Weights of a small transformer language model: 363M tokens.
Each number is 50 + 10 x the weight over its row's rms, rounded and kept within 0 to 99. Layers, rows and columns count from 0. The size before them is the row's rms in percent of the matrix's.

# layer 6 attention query, 448x448, rms 0.0379, rows 0-63, columns 256-287
086:49 53 43 29 49 37 46 47 60 40 57 50 53 48 41 49 33 33 47 52 43 43 60 51 56 51 43 55 59 63 32 62
083:53 43 70 55 51 49 46 39 55 78 56 45 55 61 49 36 63 62 52 63 52 50 27 49 40 36 63 60 49 36 52 36
094:43 44 58 51 33 44 58 58 63 38 52 36 42 47 50 41 54 51 48 50 64 55 25 56 52 36 43 48 42 62 35 34
078:57 54 43 63 44 61 39 29 44 69 41 57 41 59 54 45 44 51 55 65 49 47 49 34 35 65 66 48 46 33 63 54
083:41 46 52 62 52 50 55 79 64 64 46 36 44 68 62 60 28 56 53 49 36 44 48 49 39 47 47 40 62 61 57 58
083:53 55 64 61 52 54 60 54 34 40 42 50 35 60 41 47 51 56 47 49 59 40 51 43 51 62 51 60 30 65 54 49
098:46 54 39 43 50 49 62 57 48 30 45 52 55 48 61 65 44 63 46 41 54 56 56 50 44 51 49 55 51 51 46 53
095:62 59 37 41 51 50 62 71 66 32 48 52 72 65 54 55 62 47 39 34 72 39 36 47 47 47 48 20 59 52 51 44
092:36 31 48 39 64 55 47 73 59 41 67 45 49 41 74 52 37 52 54 38 61 73 51 60 54 44 42 51 57 62 60 44
095:23 53 65 25 63 51 59 52 50 52 53 44 63 55 49 50 52 58 50 42 51 54 48 55 61 45 55 46 52 30 51 38
096:54 53 52 54 57 43 49 61 55 58 54 60 44 55 58 69 34 55 28 53 41 54 61 65 70 54 38 56 63 62 48 27
092:48 71 58 66 38 56 50 52 42 57 35 49 58 48 37 54 43 46 44 64 53 49 24 33 36 47 35 66 49 50 46 52
099:34 47 47 60 45 55 57 41 50 46 38 56 57 60 35 62 47 52 54 59 56 45 35 45 43 47 44 44 63 37 46 46
093:35 61 46 53 63 58 44 76 61 56 49 38 48 37 54 54 45 58 41 42 40 62 46 51 53 49 52 46 55 54 72 50
101:43 69 37 50 45 49 48 35 52 57 47 40 54 40 41 33 47 63 50 43 48 49 47 51 46 61 43 52 45 57 47 45
095:59 57 38 48 45 50 53 47 67 49 46 66 65 61 47 48 60 67 54 56 33 46 40 64 55 40 51 67 33 53 60 71
096:63 47 68 31 60 50 42 48 48 42 33 58 43 47 44 56 64 53 38 53 53 57 55 50 23 45 59 19 56 62 46 54
098:54 51 44 52 44 40 55 18 52 42 75 49 46 40 54 36 45 54 43 59 51 61 46 40 42 69 38 47 63 48 51 47
095:49 56 61 41 52 54 52 50 44 41 53 39 59 39 53 46 56 55 42 40 67 41 52 45 45 38 45 58 37 76 56 43
089:61 42 65 50 43 56 84 66 45 58 51 42 52 59 46 44 67 46 55 49 52 52 46 32 48 65 40 46 59 67 39 35
103:54 55 36 77 32 59 24 27 21 66 40 57 62 53 38 58 49 41 46 64 38 40 52 54 50 63 56 55 33 41 45 53
096:25 29 61 50 46 68 33 41 44 56 50 50 32 43 54 49 45 51 43 62 21 45 61 58 54 53 47 45 43 43 59 61
089:38 36 49 56 27 54 35 55 53 50 60 57 55 51 50 54 57 44 40 54 41 59 44 44 47 61 53 37 57 51 60 46
099:41 53 72 72 65 55 42 40 47 57 52 48 59 46 45 29 41 49 46 48 47 53 30 43 50 40 50 49 53 55 37 50
099:47 63 40 47 48 48 54 47 55 53 39 43 44 58 40 61 33 60 43 45 52 39 54 63 45 50 58 68 60 64 57 45
101:34 64 38 56 53 46 35 41 52 45 40 37 54 49 59 45 53 31 37 49 45 43 42 43 48 43 62 50 52 58 55 48
099:57 38 52 44 60 41 40 46 49 49 53 44 62 42 63 51 49 27 60 50 37 53 43 75 64 27 44 64 51 59 52 48
095:65 51 56 47 38 60 35 77 59 44 70 56 34 51 41 44 82 50 55 50 70 45 77 58 56 41 55 58 47 38 70 47
101:49 54 46 59 26 35 43 51 54 52 61 45 53 45 43 36 62 61 54 53 50 48 62 41 30 28 40 58 53 54 41 64
098:48 40 39 41 57 46 50 48 54 58 41 59 43 42 54 61 46 44 36 52 59 50 48 48 52 53 32 67 64 51 35 38
096:49 46 48 60 57 48 44 40 37 43 63 41 38 41 65 57 51 44 45 51 50 49 54 54 61 50 60 53 43 53 58 60
103:40 50 48 69 48 54 40 62 51 38 52 59 56 54 46 52 53 46 52 46 20 52 54 55 35 44 41 61 43 46 70 53
097:47 38 66 58 47 46 55 42 49 56 53 57 46 65 51 45 45 65 54 62 52 44 42 46 42 48 55 51 54 34 58 32
082:58 58 51 51 58 49 54 45 46 45 34 45 46 49 52 57 67 50 44 50 58 49 54 39 55 50 50 45 32 49 67 52
090:30 63 52 54 48 47 75 48 49 46 37 49 41 39 47 44 56 60 38 50 51 57 30 54 52 41 50 47 49 53 55 46
086:55 53 37 52 55 60 47 59 68 27 46 55 37 41 44 62 43 43 36 44 44 39 44 49 44 57 35 45 38 76 40 57
088:40 52 45 48 53 40 42 35 35 66 56 26 64 45 68 45 40 45 42 39 40 36 54 51 48 55 56 60 49 50 60 61
090:57 42 39 33 52 53 63 76 54 31 46 45 72 44 43 54 51 54 61 35 74 50 63 56 46 46 41 40 56 61 37 48
090:57 36 60 55 48 57 43 59 57 49 50 42 58 63 41 61 44 38 52 49 73 43 53 57 63 49 63 34 55 40 43 59
101:47 57 56 60 54 48 45 39 46 70 44 63 56 62 50 43 55 54 56 52 30 56 54 62 49 55 68 37 55 46 70 56
096:43 54 57 25 40 51 43 54 55 45 45 51 49 43 46 63 60 65 56 46 52 45 66 64 54 47 41 62 40 66 57 60
096:51 48 64 70 55 60 27 43 43 66 54 48 62 65 53 51 29 33 58 61 37 45 64 56 63 57 37 53 48 39 42 44
094:53 66 37 55 48 39 55 45 54 57 42 58 56 55 43 51 30 32 51 36 62 49 42 48 25 50 61 44 39 42 49 54
099:37 49 67 22 63 56 62 60 54 44 57 35 50 37 44 46 23 60 68 55 51 44 47 53 36 48 46 55 43 46 50 64
100:57 41 41 23 49 86 60 48 39 47 42 39 38 54 65 55 45 54 45 52 61 46 51 32 75 57 60 40 59 41 37 48
098:49 46 61 51 67 41 58 58 54 24 43 59 52 50 52 63 54 44 38 41 64 62 69 47 55 59 52 54 54 53 51 51
103:38 42 66 70 34 52 43 38 45 52 30 55 50 58 54 34 60 48 64 62 55 49 56 64 48 58 50 43 66 47 38 36
091:65 50 49 55 56 57 46 52 32 49 43 50 61 46 58 39 56 60 51 54 47 61 58 52 38 36 29 54 49 39 61 51
093:43 48 35 65 40 52 43 45 35 48 57 57 44 63 63 66 50 52 41 62 49 33 44 53 47 53 51 60 40 54 54 44
095:47 55 47 52 55 58 52 47 56 49 52 51 62 45 39 72 55 52 48 52 57 51 49 41 61 54 56 24 51 44 54 45
097:62 54 38 52 23 51 45 33 66 42 18 48 47 63 40 43 45 57 32 52 58 55 35 48 60 30 39 51 58 59 47 51
100:30 37 54 48 68 61 53 25 38 66 49 26 50 55 53 45 62 55 60 54 56 37 45 49 45 45 49 58 69 43 68 46
090:38 44 54 66 68 50 41 48 40 54 40 51 54 63 28 52 44 53 53 48 39 65 40 50 56 45 57 57 45 44 60 46
101:62 46 63 48 53 54 66 41 46 82 55 45 40 42 51 52 42 45 45 51 65 62 46 47 64 55 46 52 59 37 54 52
102:45 47 35 68 51 39 40 36 45 68 55 39 41 50 36 37 46 41 54 48 39 56 49 55 39 44 42 37 57 40 43 61
098:50 34 39 53 70 47 54 59 38 68 65 61 66 50 51 46 57 48 44 56 72 48 65 81 48 48 50 56 55 48 67 50
097:47 54 55 57 48 58 49 40 35 52 45 35 49 49 68 54 54 72 37 51 64 47 42 48 50 58 43 56 52 52 42 34
100:68 50 39 58 37 77 42 51 48 54 40 43 38 39 51 58 52 44 47 45 64 45 45 44 48 71 48 50 34 62 54 55
098:58 39 55 59 56 55 33 46 52 42 60 60 55 43 71 45 56 40 38 59 51 63 53 64 40 37 44 37 51 42 52 35
101:64 47 35 73 42 50 48 61 67 36 50 57 52 57 54 39 67 50 29 42 64 38 40 59 66 51 47 44 60 48 34 68
094:61 61 50 46 46 64 52 48 56 46 42 46 49 62 64 50 39 52 63 53 61 62 59 54 52 41 48 42 67 51 45 68
097:52 48 49 47 61 51 41 58 56 41 46 71 59 69 59 75 43 70 46 45 56 73 43 44 75 59 48 48 57 59 60 47
099:35 43 51 56 42 43 40 57 50 48 43 40 54 36 57 57 37 43 48 46 39 67 65 50 73 49 58 70 59 39 56 57
099:50 58 40 74 53 34 40 48 69 31 42 70 50 57 55 62 62 47 55 49 67 57 67 49 51 54 50 47 38 63 50 24
# layer 6 attention key, 448x448, rms 0.0385, rows 0-63, columns 256-287
083:45 54 56 48 48 49 47 52 47 45 44 48 33 46 32 33 56 58 52 53 44 24 45 47 51 38 51 37 50 48 38 35
075:33 46 53 57 55 74 51 60 55 41 60 43 41 58 48 62 31 52 36 50 26 47 52 48 63 52 57 40 56 54 41 59
083:34 68 51 51 61 45 39 48 36 62 48 48 62 38 59 59 38 57 46 53 43 35 43 50 61 65 53 49 47 37 47 55
091:46 69 38 60 41 47 60 54 60 39 44 50 66 51 57 54 48 64 58 45 61 55 57 51 46 63 42 31 43 53 42 60
083:53 46 57 43 49 54 51 51 48 46 33 60 60 45 61 58 49 67 36 57 52 76 67 65 67 26 44 52 40 34 43 31
087:59 57 62 30 65 48 44 58 66 41 32 63 46 35 56 38 62 52 74 46 62 49 64 44 50 67 48 48 48 34 54 46
098:54 41 55 39 40 55 56 47 57 35 40 33 43 23 38 40 46 42 61 52 51 39 47 40 47 63 59 39 80 56 49 53
110:59 34 49 37 53 56 46 51 59 52 44 47 32 54 43 56 34 30 45 52 44 49 52 37 54 44 46 46 63 51 51 62
104:48 55 48 50 54 49 59 42 42 55 46 44 55 48 52 59 52 33 51 50 48 41 37 51 55 43 57 50 64 40 32 63
098:52 31 59 63 53 55 51 48 28 42 64 41 45 49 53 51 58 46 43 47 54 52 38 52 36 40 52 46 56 66 48 72
099:72 50 32 61 25 25 43 53 65 50 48 61 55 44 42 48 52 41 49 50 33 49 62 48 47 59 45 51 40 44 61 40
102:52 36 55 37 64 58 42 63 44 44 52 45 51 50 43 56 46 40 48 44 64 47 48 51 49 49 62 46 54 44 38 50
102:38 42 67 45 66 59 50 36 55 45 49 42 43 38 41 37 60 34 44 49 51 49 58 56 50 42 54 52 60 58 57 47
095:65 27 34 33 48 41 44 54 60 54 46 75 46 49 30 47 44 48 39 40 50 37 57 66 47 51 61 40 45 54 56 45
098:45 46 44 39 34 62 34 43 61 45 57 40 65 53 35 44 35 53 47 49 49 46 26 41 52 44 66 63 53 38 45 64
096:60 53 63 38 74 63 38 55 64 30 55 34 60 51 47 50 40 40 50 55 40 61 67 47 71 40 33 53 44 27 41 36
097:39 61 39 73 46 47 49 53 64 47 49 57 54 58 51 51 53 37 41 41 37 48 38 45 37 47 61 53 53 38 48 63
097:38 59 48 35 41 54 44 36 40 61 58 44 56 56 52 56 44 37 60 50 43 49 54 46 60 35 64 43 49 66 56 72
098:55 50 25 55 54 50 47 60 45 55 39 45 51 54 43 44 38 48 50 44 52 49 44 34 59 55 44 56 60 61 43 45
103:52 56 41 54 66 82 38 44 48 57 52 50 44 36 51 47 49 43 54 47 43 65 46 46 48 56 45 40 43 54 45 50
098:34 68 57 32 50 60 49 34 34 76 54 54 45 52 40 58 44 30 58 52 40 52 40 55 42 63 53 31 75 43 41 51
095:52 62 37 65 49 67 45 50 45 39 43 45 53 53 39 45 51 54 43 47 69 49 52 54 46 35 60 41 66 37 36 58
097:56 60 67 40 47 49 61 51 51 42 52 52 43 52 62 48 41 52 61 58 49 61 44 74 49 55 50 50 53 39 59 58
100:69 52 29 51 24 49 57 52 49 44 38 61 34 58 52 58 54 54 56 49 50 59 52 49 55 50 54 33 39 46 49 47
096:54 29 54 37 57 40 56 53 36 46 59 53 47 48 63 73 51 45 40 57 37 66 26 40 63 35 41 44 44 52 34 52
102:48 48 61 46 53 66 52 45 63 45 67 38 54 52 49 62 68 43 44 54 27 53 39 32 46 62 39 51 55 48 58 32
098:64 67 52 56 52 48 51 48 53 48 45 60 44 53 63 43 49 53 25 52 46 49 50 40 54 42 42 53 59 42 46 48
097:20 42 60 61 60 30 46 45 44 58 43 49 42 44 60 44 33 56 44 49 25 55 50 49 58 61 41 42 52 66 44 65
097:56 55 49 40 50 53 35 39 42 55 30 56 51 42 45 56 43 70 44 51 37 38 45 56 68 39 49 43 61 62 47 71
095:39 58 51 76 46 49 28 49 46 47 53 35 60 52 62 33 49 65 50 47 43 58 47 49 21 44 60 53 46 48 50 42
101:32 41 59 42 43 54 51 53 32 49 58 49 40 61 46 45 53 78 53 49 54 55 59 33 33 46 51 45 42 47 44 53
105:65 42 49 51 52 40 62 49 35 48 51 51 43 51 62 36 49 44 61 42 61 53 32 32 47 56 47 57 47 38 43 52
085:58 42 38 61 52 46 51 54 66 61 41 38 55 56 49 49 39 59 49 53 44 67 39 48 66 32 64 30 58 62 46 63
078:25 59 57 48 43 57 66 50 57 44 44 52 64 50 69 49 64 32 53 47 55 58 57 50 56 43 45 59 40 47 48 45
096:53 62 44 50 60 62 32 62 62 53 45 74 66 61 61 51 52 67 57 47 58 48 71 43 66 54 43 50 42 66 61 53
086:51 56 50 46 58 40 43 37 47 59 48 63 43 62 49 42 69 36 66 48 67 53 54 51 43 36 45 64 52 29 63 44
088:46 27 56 54 52 49 63 37 54 33 32 56 58 32 60 48 71 36 38 53 61 41 73 53 45 64 49 18 51 52 56 48
098:49 44 49 55 69 61 40 42 47 58 56 62 42 58 50 46 48 27 21 44 34 45 39 41 54 28 55 53 56 47 49 53
091:28 42 61 64 77 69 54 54 57 76 43 44 53 42 48 74 51 62 36 47 47 55 49 42 64 61 66 41 56 52 39 42
090:46 52 57 53 50 52 44 43 49 54 53 47 67 56 61 60 31 46 52 57 34 61 65 41 37 42 47 55 51 46 43 49
091:31 42 53 52 39 46 40 47 58 32 42 42 30 43 52 43 64 39 51 45 62 35 56 66 49 52 61 35 57 38 44 42
100:61 52 20 37 39 56 52 69 43 39 64 37 45 59 64 63 42 47 44 60 35 50 76 50 52 47 45 37 48 44 48 61
097:48 63 60 44 63 46 37 48 39 58 56 44 34 57 51 45 53 52 61 50 39 42 48 64 38 50 35 63 48 56 51 56
100:45 35 36 51 53 53 49 44 51 51 52 36 52 43 49 46 68 54 48 48 52 33 46 50 42 39 29 36 64 60 57 51
090:40 72 51 46 50 35 48 37 48 40 61 56 23 38 50 49 33 55 46 48 54 60 41 30 52 47 58 45 44 51 53 56
099:52 55 42 58 38 33 47 72 61 56 56 41 57 46 49 58 40 37 64 50 57 55 57 39 52 51 65 53 39 41 47 47
100:63 54 34 33 50 68 59 56 40 41 48 27 56 45 41 52 40 46 65 55 35 45 50 55 64 54 41 51 55 50 49 62
101:43 32 29 48 66 58 43 38 52 60 55 49 33 31 54 58 59 50 60 54 46 70 47 61 56 33 61 43 65 50 57 50
095:47 53 55 48 56 34 50 54 46 56 39 56 64 56 42 43 39 47 55 48 38 68 45 50 74 37 31 50 48 61 59 39
093:57 50 60 45 59 60 43 39 48 41 50 48 54 60 50 33 40 48 54 60 38 49 62 47 52 54 63 52 52 68 50 64
094:33 43 42 49 50 60 50 39 59 65 49 56 54 44 50 75 57 57 53 57 45 36 42 52 57 54 26 55 58 41 48 57
101:44 46 57 53 57 37 13 40 57 52 48 65 66 46 51 33 57 57 53 50 38 57 48 54 70 48 26 40 59 36 54 47
100:58 57 55 42 34 54 60 34 44 57 53 56 38 57 23 51 37 45 27 54 61 35 34 47 41 47 41 58 63 39 39 51
099:66 66 47 48 45 43 71 59 49 58 72 64 58 39 71 32 53 53 50 54 38 62 65 56 54 53 44 50 53 51 60 49
104:37 41 59 56 58 61 39 46 46 58 62 43 51 44 45 52 41 59 36 51 38 44 33 55 51 39 43 32 60 42 28 73
095:47 42 53 46 61 39 57 57 66 38 62 68 44 40 70 39 50 53 38 38 51 60 48 60 52 45 59 53 49 54 58 48
094:54 36 64 30 56 56 42 40 58 46 36 61 56 56 41 46 56 37 59 41 39 49 44 25 46 45 57 40 72 66 57 75
099:48 63 54 58 42 51 49 35 41 54 47 48 24 57 46 56 48 64 42 53 56 66 44 48 44 29 49 52 66 58 45 44
099:27 66 47 50 50 48 67 53 45 54 57 50 48 48 40 49 37 68 41 41 54 49 41 54 59 43 57 48 61 56 47 45
101:30 36 50 50 48 55 52 33 42 41 50 49 35 45 49 51 29 71 42 45 42 53 51 42 52 47 49 61 48 56 45 57
093:58 56 54 60 34 45 51 69 45 44 41 44 62 52 72 58 53 46 31 47 46 36 53 47 68 52 55 44 54 45 29 44
095:65 57 52 39 54 59 42 39 60 53 34 45 38 36 57 64 50 60 54 51 40 43 62 51 58 40 52 63 68 58 61 36
103:39 43 55 46 51 64 57 38 54 66 48 43 45 71 50 36 39 50 49 45 56 44 38 38 52 56 42 55 45 73 44 55
096:58 53 36 61 52 41 54 50 50 64 42 34 59 46 45 51 41 62 37 50 66 48 38 29 41 63 46 58 52 62 45 65
# layer 6 attention value, 448x448, rms 0.0453, rows 0-42, columns 256-287
110:56 40 42 42 33 44 43 55 46 34 55 59 42 56 62 53 43 59 42 46 57 49 43 52 52 59 30 52 50 52 46 62
116:54 68 44 55 47 55 53 44 58 48 32 51 57 63 51 42 54 59 52 48 60 76 57 34 39 44 34 60 49 62 42 46
102:60 35 42 54 62 62 37 69 44 63 44 47 55 37 38 45 54 39 51 48 65 42 65 39 45 66 54 43 65 57 30 39
109:32 48 66 59 47 52 59 57 56 40 39 42 49 55 44 33 52 46 37 56 58 35 48 44 51 33 45 63 53 35 34 50
104:47 54 49 44 57 72 46 53 58 43 53 41 57 50 69 61 62 54 47 48 63 39 39 61 42 52 49 40 49 53 34 63
101:54 44 44 55 61 56 56 49 41 54 53 44 41 45 53 39 48 39 63 60 53 45 44 54 58 54 42 53 49 39 36 45
102:61 45 51 71 61 44 53 47 27 52 50 56 62 54 51 47 46 47 53 59 59 46 62 51 67 49 55 35 58 61 52 49
105:45 56 59 61 62 54 49 41 44 43 49 45 44 63 59 35 44 54 50 49 30 47 55 32 63 40 47 53 62 50 45 47
099:50 35 55 66 42 42 46 59 52 38 48 55 49 46 60 54 31 52 50 50 33 47 41 40 51 44 34 52 43 51 62 52
113:26 54 49 53 64 54 53 50 41 33 47 23 39 57 24 56 43 52 51 41 57 54 52 55 62 64 61 57 60 42 53 51
099:41 63 62 74 54 43 54 54 39 58 40 59 41 74 58 56 57 47 58 52 61 54 59 48 61 73 52 43 53 47 42 57
103:40 58 47 60 50 47 55 69 71 28 43 50 51 47 41 41 68 44 63 55 43 59 76 49 55 59 52 59 42 44 38 62
107:38 43 55 62 46 57 52 50 56 36 66 51 38 37 50 55 33 53 65 39 46 79 52 40 46 54 51 50 44 44 36 52
105:54 54 64 22 59 42 42 73 35 56 55 56 45 48 59 64 53 56 69 51 69 55 53 42 64 49 44 49 51 33 49 54
105:54 49 43 47 49 35 53 44 51 53 42 42 51 51 60 69 50 28 40 51 35 37 48 56 33 49 52 42 46 48 42 59
105:50 46 60 61 48 43 53 59 39 60 51 61 63 50 41 51 48 60 44 49 42 40 59 49 49 34 19 62 59 52 52 36
108:48 36 41 59 53 51 52 41 55 48 72 60 58 63 39 53 46 59 57 56 55 36 41 35 66 78 46 36 43 65 52 64
101:45 44 46 49 75 64 37 53 44 33 58 44 47 58 56 59 39 65 46 50 39 60 44 27 49 42 55 37 42 53 29 50
104:40 55 52 40 60 35 40 55 56 64 43 48 53 63 60 58 34 56 42 49 41 49 54 51 59 43 51 48 44 60 77 66
103:46 45 44 31 37 56 52 46 37 40 51 36 54 52 61 51 52 55 39 50 52 39 38 45 51 60 53 59 38 65 47 72
107:48 49 51 60 36 58 42 37 55 40 60 45 36 67 19 45 36 56 50 44 51 49 48 54 47 46 52 65 47 71 48 37
104:36 47 56 50 30 52 53 52 30 57 68 58 37 66 46 50 49 51 57 45 43 62 54 35 37 41 50 45 37 36 48 54
115:47 26 46 41 61 44 60 47 62 62 42 50 46 44 60 50 44 42 43 47 50 39 44 42 49 61 44 54 40 52 60 60
108:39 51 52 51 51 57 69 55 61 66 41 50 55 56 48 53 36 42 38 55 51 43 46 52 66 48 56 50 57 38 62 53
109:45 37 55 32 49 59 42 52 25 64 49 54 40 40 36 63 39 52 59 51 27 45 44 59 45 66 58 52 46 52 48 67
108:49 65 45 55 61 44 70 49 29 53 53 49 45 41 42 58 57 43 71 55 53 63 50 80 54 64 42 56 55 52 62 44
106:36 35 47 56 45 53 40 48 58 63 59 45 57 59 61 46 44 38 42 44 56 52 45 44 49 67 61 44 44 43 57 71
109:52 51 48 42 50 59 53 41 39 42 47 61 47 52 48 68 57 34 54 55 48 41 57 38 41 48 51 38 57 61 64 36
101:51 42 60 38 51 31 73 72 23 40 38 49 60 50 46 63 53 76 52 54 40 59 35 52 66 42 31 42 52 49 35 38
105:58 51 59 43 43 37 36 38 45 44 51 48 35 43 51 46 52 39 42 51 69 44 44 26 40 55 59 75 48 64 50 60
101:46 54 49 49 55 49 73 47 50 29 50 45 43 53 40 51 50 32 37 47 45 53 39 62 46 47 50 72 51 38 45 62
100:60 41 64 43 46 44 23 46 55 60 51 52 52 51 74 55 61 56 58 50 25 50 60 47 50 44 70 56 50 71 57 48
103:56 39 45 52 61 46 45 49 56 43 45 45 45 57 44 47 48 56 51 56 46 53 60 48 55 49 30 59 45 36 57 56
099:62 38 42 61 44 40 48 27 39 44 77 52 62 53 63 49 67 69 47 57 35 67 62 46 38 43 55 33 31 61 22 38
108:61 48 48 51 61 48 63 55 58 53 31 58 54 33 56 70 47 48 55 49 36 47 58 55 68 56 50 31 59 53 50 54
110:30 78 39 44 50 59 59 40 63 36 51 36 44 58 69 39 62 49 63 48 43 40 42 44 66 53 50 41 41 50 69 69
113:55 47 56 38 48 56 38 44 53 63 60 54 38 36 48 66 51 56 47 49 43 49 51 43 59 47 43 59 48 66 36 59
109:60 31 54 54 54 64 56 66 53 42 65 55 50 65 60 45 40 41 50 47 50 31 50 47 49 47 48 44 40 36 55 46
106:46 46 55 77 38 54 63 66 40 55 54 56 67 26 43 48 52 54 45 53 42 59 65 72 36 51 55 35 56 55 72 39
107:59 39 53 63 56 66 57 58 69 56 40 44 64 54 53 55 65 50 44 53 48 68 51 64 36 47 58 54 48 37 46 66
101:50 51 54 45 45 49 75 58 56 41 60 53 39 42 67 43 43 65 42 51 36 47 53 60 50 52 56 52 60 45 35 60
094:64 50 61 46 43 42 50 56 41 71 35 58 39 51 62 53 31 62 55 54 34 50 58 35 47 68 54 43 58 46 53 45
104:50 61 36 42 52 27 46 42 63 31 47 59 51 66 46 59 53 59 36 53 62 42 39 62 70 39 44 43 42 41 78 63
# layer 6 attention output (transposed), 448x448, rms 0.0592, rows 0-42, columns 256-287
113:63 61 43 58 37 51 50 60 60 58 61 37 57 35 50 54 50 55 70 27 51 47 45 37 46 58 47 65 47 44 51 59
117:57 51 41 43 30 44 42 62 55 53 65 67 50 58 50 46 43 41 35 45 45 56 41 36 50 40 60 46 54 49 53 60
108:51 35 59 39 70 68 70 50 64 71 55 56 48 40 57 56 39 48 55 46 60 57 52 51 47 52 49 66 53 54 53 54
110:45 68 48 45 50 19 59 55 27 42 50 43 40 57 51 48 57 48 44 46 53 63 56 60 36 59 37 42 54 62 44 56
109:50 60 45 42 59 34 63 61 61 45 46 51 55 40 54 50 46 56 47 44 53 37 44 36 58 63 55 37 63 63 35 40
103:53 49 54 41 38 40 49 49 60 52 54 53 45 52 43 26 69 57 56 40 62 44 50 47 55 48 58 53 61 48 56 40
108:40 62 70 42 67 54 57 59 54 59 65 64 48 52 51 47 42 54 48 66 39 50 53 40 65 46 51 57 52 48 70 47
107:39 42 54 36 44 38 59 51 44 55 39 76 70 59 53 30 62 51 41 58 46 57 61 44 37 52 49 47 45 49 51 44
101:40 69 53 44 25 48 46 32 48 67 60 51 50 45 46 52 51 50 54 66 34 44 54 41 43 47 64 54 54 38 62 42
115:52 41 38 56 72 35 53 59 39 61 54 28 47 53 59 61 50 43 41 36 51 40 49 37 66 41 48 36 38 48 54 44
105:48 38 58 55 48 38 55 56 33 51 41 43 41 62 49 49 36 53 60 58 60 43 51 57 37 49 43 34 54 47 40 70
108:32 37 55 57 42 39 68 53 55 65 39 46 37 29 47 57 52 38 59 66 38 54 44 46 50 53 51 75 39 42 75 53
109:49 38 29 56 47 50 67 52 55 49 45 59 49 45 44 44 44 60 43 43 44 55 57 41 40 44 57 79 48 73 41 37
111:37 47 65 37 42 54 47 41 61 46 49 47 49 44 55 31 36 54 70 49 59 54 29 38 62 52 33 36 62 45 46 63
108:40 55 44 47 67 48 66 55 59 47 47 42 61 59 42 40 50 43 56 34 37 48 68 47 35 41 51 35 51 35 34 52
106:44 54 48 59 50 56 44 34 60 51 47 65 44 48 53 58 57 42 39 66 39 61 48 40 55 62 50 50 59 50 44 43
108:41 37 66 42 49 47 53 46 43 42 66 49 25 64 54 76 57 38 66 54 48 47 57 54 40 35 41 52 69 52 44 58
103:50 69 57 59 56 54 33 60 49 52 47 42 58 61 40 58 40 63 69 49 58 52 64 44 39 62 40 56 29 38 54 58
106:37 76 66 53 46 42 51 58 54 38 40 34 36 46 49 34 29 69 59 52 21 61 49 44 41 45 53 69 54 52 49 28
106:55 41 33 45 50 58 57 53 42 45 79 46 66 32 48 50 48 42 65 52 49 55 65 37 53 31 57 43 55 63 49 58
109:59 67 38 33 51 44 51 52 39 57 52 37 39 41 38 60 32 45 52 29 42 58 48 50 52 50 55 60 31 58 49 50
108:50 64 45 71 41 55 64 57 61 68 38 59 46 57 45 59 40 50 55 44 68 44 40 58 57 44 52 65 35 48 44 52
110:57 43 51 61 51 51 50 57 44 50 59 50 50 44 58 34 49 46 45 61 58 42 48 61 43 50 56 55 38 40 43 54
105:50 51 48 37 48 44 37 52 57 36 52 41 58 44 43 54 49 46 38 72 47 47 65 57 38 50 44 62 49 63 64 54
114:54 56 47 57 32 59 59 55 67 65 38 47 57 36 42 42 49 52 48 70 57 56 55 52 52 69 41 62 68 51 48 46
115:52 46 51 50 44 57 41 60 34 62 38 68 49 39 54 56 52 31 46 49 52 53 52 51 60 42 42 54 51 50 43 34
107:39 48 39 39 58 41 43 36 57 53 62 58 51 62 51 47 48 38 57 51 54 47 51 50 43 37 58 50 29 60 39 39
112:63 43 64 31 61 51 43 56 63 52 48 53 40 45 35 37 65 38 51 63 58 57 47 43 41 41 50 42 38 54 47 42
104:63 36 58 48 43 32 60 46 56 46 57 35 69 45 49 44 36 60 59 43 47 63 47 47 27 48 42 36 59 33 54 48
110:55 42 50 52 63 54 37 36 40 50 52 54 46 39 43 57 53 41 57 48 50 72 64 67 43 57 45 59 31 60 48 39
104:51 45 48 24 45 50 48 55 56 46 68 46 58 38 54 31 48 42 56 21 62 57 32 49 51 45 50 53 50 65 59 49
104:46 57 56 53 37 57 42 61 55 48 59 57 56 41 22 64 53 36 43 61 43 47 51 48 64 44 69 29 35 46 56 52
107:46 54 58 44 61 38 44 50 46 36 48 34 48 46 51 60 58 60 45 61 45 44 52 42 48 52 60 41 46 68 56 62
105:48 45 49 60 58 37 46 43 51 44 56 54 50 56 56 52 48 50 52 41 38 55 37 51 41 47 53 55 32 45 41 59
108:57 51 36 59 40 57 42 50 55 39 45 31 35 46 39 61 46 32 53 48 44 42 53 72 54 42 45 50 66 37 47 45
114:54 57 46 49 57 60 64 45 37 33 53 33 53 67 43 38 57 53 57 52 44 66 35 63 42 51 63 43 54 69 54 46
115:28 41 47 59 48 54 35 32 58 63 44 39 45 45 70 58 61 37 46 56 66 64 41 60 63 49 45 64 70 59 49 49
112:48 82 61 51 50 51 60 47 54 47 64 42 45 52 54 27 66 49 52 44 32 42 53 61 42 46 53 41 35 47 61 40
112:59 59 56 48 65 54 47 48 54 37 41 50 43 58 40 53 61 51 47 51 45 67 54 45 38 38 38 42 41 51 75 44
107:40 56 60 50 44 51 80 65 56 45 37 58 44 52 53 55 64 46 50 45 55 39 43 60 44 52 52 43 65 37 71 42
104:54 52 69 39 52 61 57 57 49 56 52 43 43 47 53 46 47 45 41 60 34 38 42 50 50 58 45 39 60 64 55 53
100:65 62 71 47 38 43 47 52 57 52 53 58 30 61 46 55 46 68 49 44 53 44 56 46 39 36 38 52 56 45 68 37
105:47 41 52 51 51 34 40 48 60 29 36 53 51 40 36 62 58 49 48 48 38 58 58 45 38 32 58 58 42 57 58 52